config = dict(
    n_layer=14,
    d_model=128,
    n_head=4,
    n_kv_head=4,
    head_dim=32,
    d_mlp=512,
    vocab_size=2048,
    activation='swiglu',
    norm='rmsnorm',
    norm_place='pre',
    norm_eps=1e-06,
    positions='rope',
    rope_base=10000.0,
    rope_fraction=1.0,
    qk_norm=False,
    attn_scale=0.177,
    bias='none',
    tie_embeddings=False,
    parallel_block=False,
    init='uniform',
    init_std_qkv=0.0304,
    init_std_o=0.0304,
    init_std_up=0.0304,
    init_std_down=0.0,
    optimizer='soap_variant',
    lr=0.00797,
    beta1=0.95,
    beta2=0.95,
    weight_decay=0.0,
    lr_head=0.00762,
    grad_clip=0.5,
    warmup_steps=200,
    schedule='wsd',
    decay_fraction=1.0,
    decay_shape='linear',
    final_lr_fraction=0.1,
    batch_tokens=65536,
    seq_len=1024,
    doc_mask=True,
    train_tokens=155800000,
    steps=2378,
    dataset='wikipedia_en',
)
Each number is 128 + 32 x the weight over the matrix's rms, rounded and kept within 0 to 255. Layers, rows and columns count from 0.

# layer 10 attention value, 128x128, rms 0.192, rows 91-95, columns 0-63
[[150 147 236 157 117 141  91 169 120 140 146 124 172 123 138 176 123 161 193  84 209 137 172  80 124  56 151 133 141 100 138 135 110  81 167 129  83 112 161 155 119 136 188 154 100 166 104 175 151 136 152 163 151  94 144 203 133  84 182 169 163 122 133  96]
 [133  63 180 151 144  32 177 167 175  70 144 139 156 126 154 125  82 121 113 111 149 157 143 141  94 134  72 129 122 159 129 132 122  88 183 102 124 141 124  67 198 163 108  58 146  74 168 179 128 149  54 152 158 136 105 110  85 115 120 194  89 133 181 129]
 [132 161 120 124 130 132 144 134 116  94  93 162 154 116 133 102 117 111 104  68 197  96 141  80 163 136 129 187 127 122 111 147  98  66  89 152 177 232  72 134  82 140  59 216 168 102 135 106 151  69 130  87 149  91 183 101 159 178 118 107 202 151 149  83]
 [111 160 149 141 141 101  92 106 163 123 101 167 172 101 102  79 118 155 168 100 144  64  88 101 132 214 103  77 138 110 154 122  77 171  83 111 142 143 149 127 103  44 112 120 140 149 153 112 141  35 135 167 154 145  71 137 161 121 132 177  50 188 114 131]
 [144 130 178 150  65  95 134 110  87 158  93 134 114  89  66 148 173 117 123 140 157 194  86 160 188 149 124 101  50 112 128 122 118 123 107 150 127 127 184  72  88 100 104 159 100 135 189 218 127 118 134 172 135 104  82 139 100 108 105  86 102  89 125  78]]
# layer 10 attention output (transposed), 128x128, rms 0.168, rows 91-95, columns 0-63
[[187 176  87 112 151 108 125 135 143 167 100  74  87  79 119 166 152 146  82 134  76 134 128 201  77 139 109 101 164 105 194 129  94 140  75 114 207 187  98 103 131  54  98 111 109  78 201 115 160 121 160 128 126 108 143 121 131 108 122 111 107 123 180  89]
 [159 121 140 158 106 200 118  90  71 234 156  99 233 117  36 116 141 118 151 164 123 183 155 157 154  89 157  89 166 166 147 146 125 140 103 130 188 136 188 136 138 102  97 165 100 139  95 104 138  77 124  63 116 117 128 156 130 118 180 119 132 187  84 193]
 [160 145 135  75 135 109 179  99 101 149 141  81 190 139 117  94  90 129 157 118  79 150 102 162 143  79 183  86  97 128 130 140 174 125  91 117 154  85 129 138 113  85 237 162  90 145 158 106 173  75 175 149 106 185 146 139 126 120 162 149  52  99 157 140]
 [138 105 162 185 162 120  85 111 156 143 176  92  70  75 112 153 176  79  86 155  73 135 140 101 119  80 153 168 146 120 107 138 110 112 154 214  76 149 154  71 111 148 157 164  58 205 118 181 116 155  93 102  78 173 116  77 126 108 126 137 111 142 125 124]
 [115 148 100 135 202 108  96 156 109  70 123  93 150 128 202  82 134 113 134 139 101 117 155 114  67 136 100 150 144 132 143 128 130 138 200 110 163 153 119 194 119 133 114 103 117 145 141 105  69 118 118 129 158 138 130 102 136 106  70 164 149 163 166  96]]
# layer 10 attention query, 128x128, rms 0.145, rows 96-101, columns 0-63
[[144 123 114 114 135 124 168 166 138 121 132 147 148 138 163  61  70 172 143 110 170 182 150 160  99 110 160 134 169 174 105 122 167 191 135  96 114 121 122 137 110 170 139 155 133 127 153 101 129  94  94 103 159 135 143 129  67 160 173 101 124 144 134  86]
 [133 113 137 154 109 133 144 141  89 110 156 142 130 126  90 125 105 134  98 160 120  97 118 129 109 132 151  86 141 128 123 149  85 138  97 119  90 133  98 140 158 158 115  92 131 125 131 122  95 111 122 150  92 140 149 163 186 118 121  70 132 196 163 141]
 [117 107 114 121 114 159 115 145 139 137 138 103 120 146 135 114 138 155 159 125 121 144 130 162 151 187 172 122 112 105  99  95 110 134 113 111 143 121 164 126 135 158 114 131  74 138 152 117 117 116 151 116 107 125 132 152 159 141 125 167 112  84 150  98]
 [108  89 136  84 100  99 116  77  97 120 169 148 141 127 124 150 108 142  67 104 132 128 153  60 106 116 125 126 150 113 138 130  92 118 162 145 132 150 129 123 136 143 159  92 135 146 125 110 132 135 165 114 117  91 108 112  90 156  93 143  94 152 111 133]
 [151 136 132 181 103 157 116 130 171  77 107  85 149 120 181 145 139 121 120  99 154 158 141 130  96 147 133 155 109 131 117 148  73 114 102 134 182 134 123 144 148 166  94 144 150 151 139 116 137 113 137 203 106 145 160 110 139 141 124 146  95 167 154 153]
 [102 157 177 188 212 143 171 123  92  85 129 147  60  38 125  95 112 140 159 107 123 132 143 104 137 143 121 124 136 133 120  87 145 111  84 142 125  91 133 143 142 131  97 112 110 157 156 129 117  85 131  86 181 182 105 169 139 101 186 144 170 100 138 133]]
# layer 10 attention key, 128x128, rms 0.152, rows 96-100, columns 0-63
[[124 132 181 116 166 150 113 120 157 146 149 110 122 161 134 138 178  92 116 156 124 147 146 104 124  96 148 131 127 162 121 111 117 152 103 126 119 149 167 124 133 154 168 111 158  88 115 156 120 148 167 157 118 122 125 119 157 118 133 115 165 124 132 140]
 [121 108 103 140 164 169 146 121 114 103  89 143 121 124 157  83  48 130 128 116 116 101 116 116 131 110 126 106 130 122 160 162 131 158 156 124 165 141 146 116 131 131 119 131  73  99 108  98 119 106 115 124 153  90 156 144 110 116 111 180 149  99 142 104]
 [163 155 136 115 133 104 123 115 152 163 117 149 159 140 146  95 118 142 102 108 125  88 110 111 111 103 135 125 149  89 118 142 105 105 117 115 138  98 136 135 117 147 120 102 173 114 122  81 130 109 131 109 156 158 118 133 124  93 161  88 138 135 130 132]
 [153 121 135 134 114 133 129 137 138 146 169 129  97 108 119 147 128 171 111  66 118 138 178 112 168 128 148  90 145 150 137 101 106 144 118 107  93 114 143 121 146 142 163 141 114 150 132 115 127 144  81  92 125 109 132 104 113 126  95  93 112  99 147 136]
 [124 112 154 181  88 141 133 149 219 122 153  95 141 107  63 141 181 148 123 115 124 159  95 132 172 149 175 118 110 138 154 113 150 150 105 157 101 118 130  83 153  89 119 129 153 113 124 145 153 122  92  79 117 135 132 147 112 102 120 105 109 108 130 100]]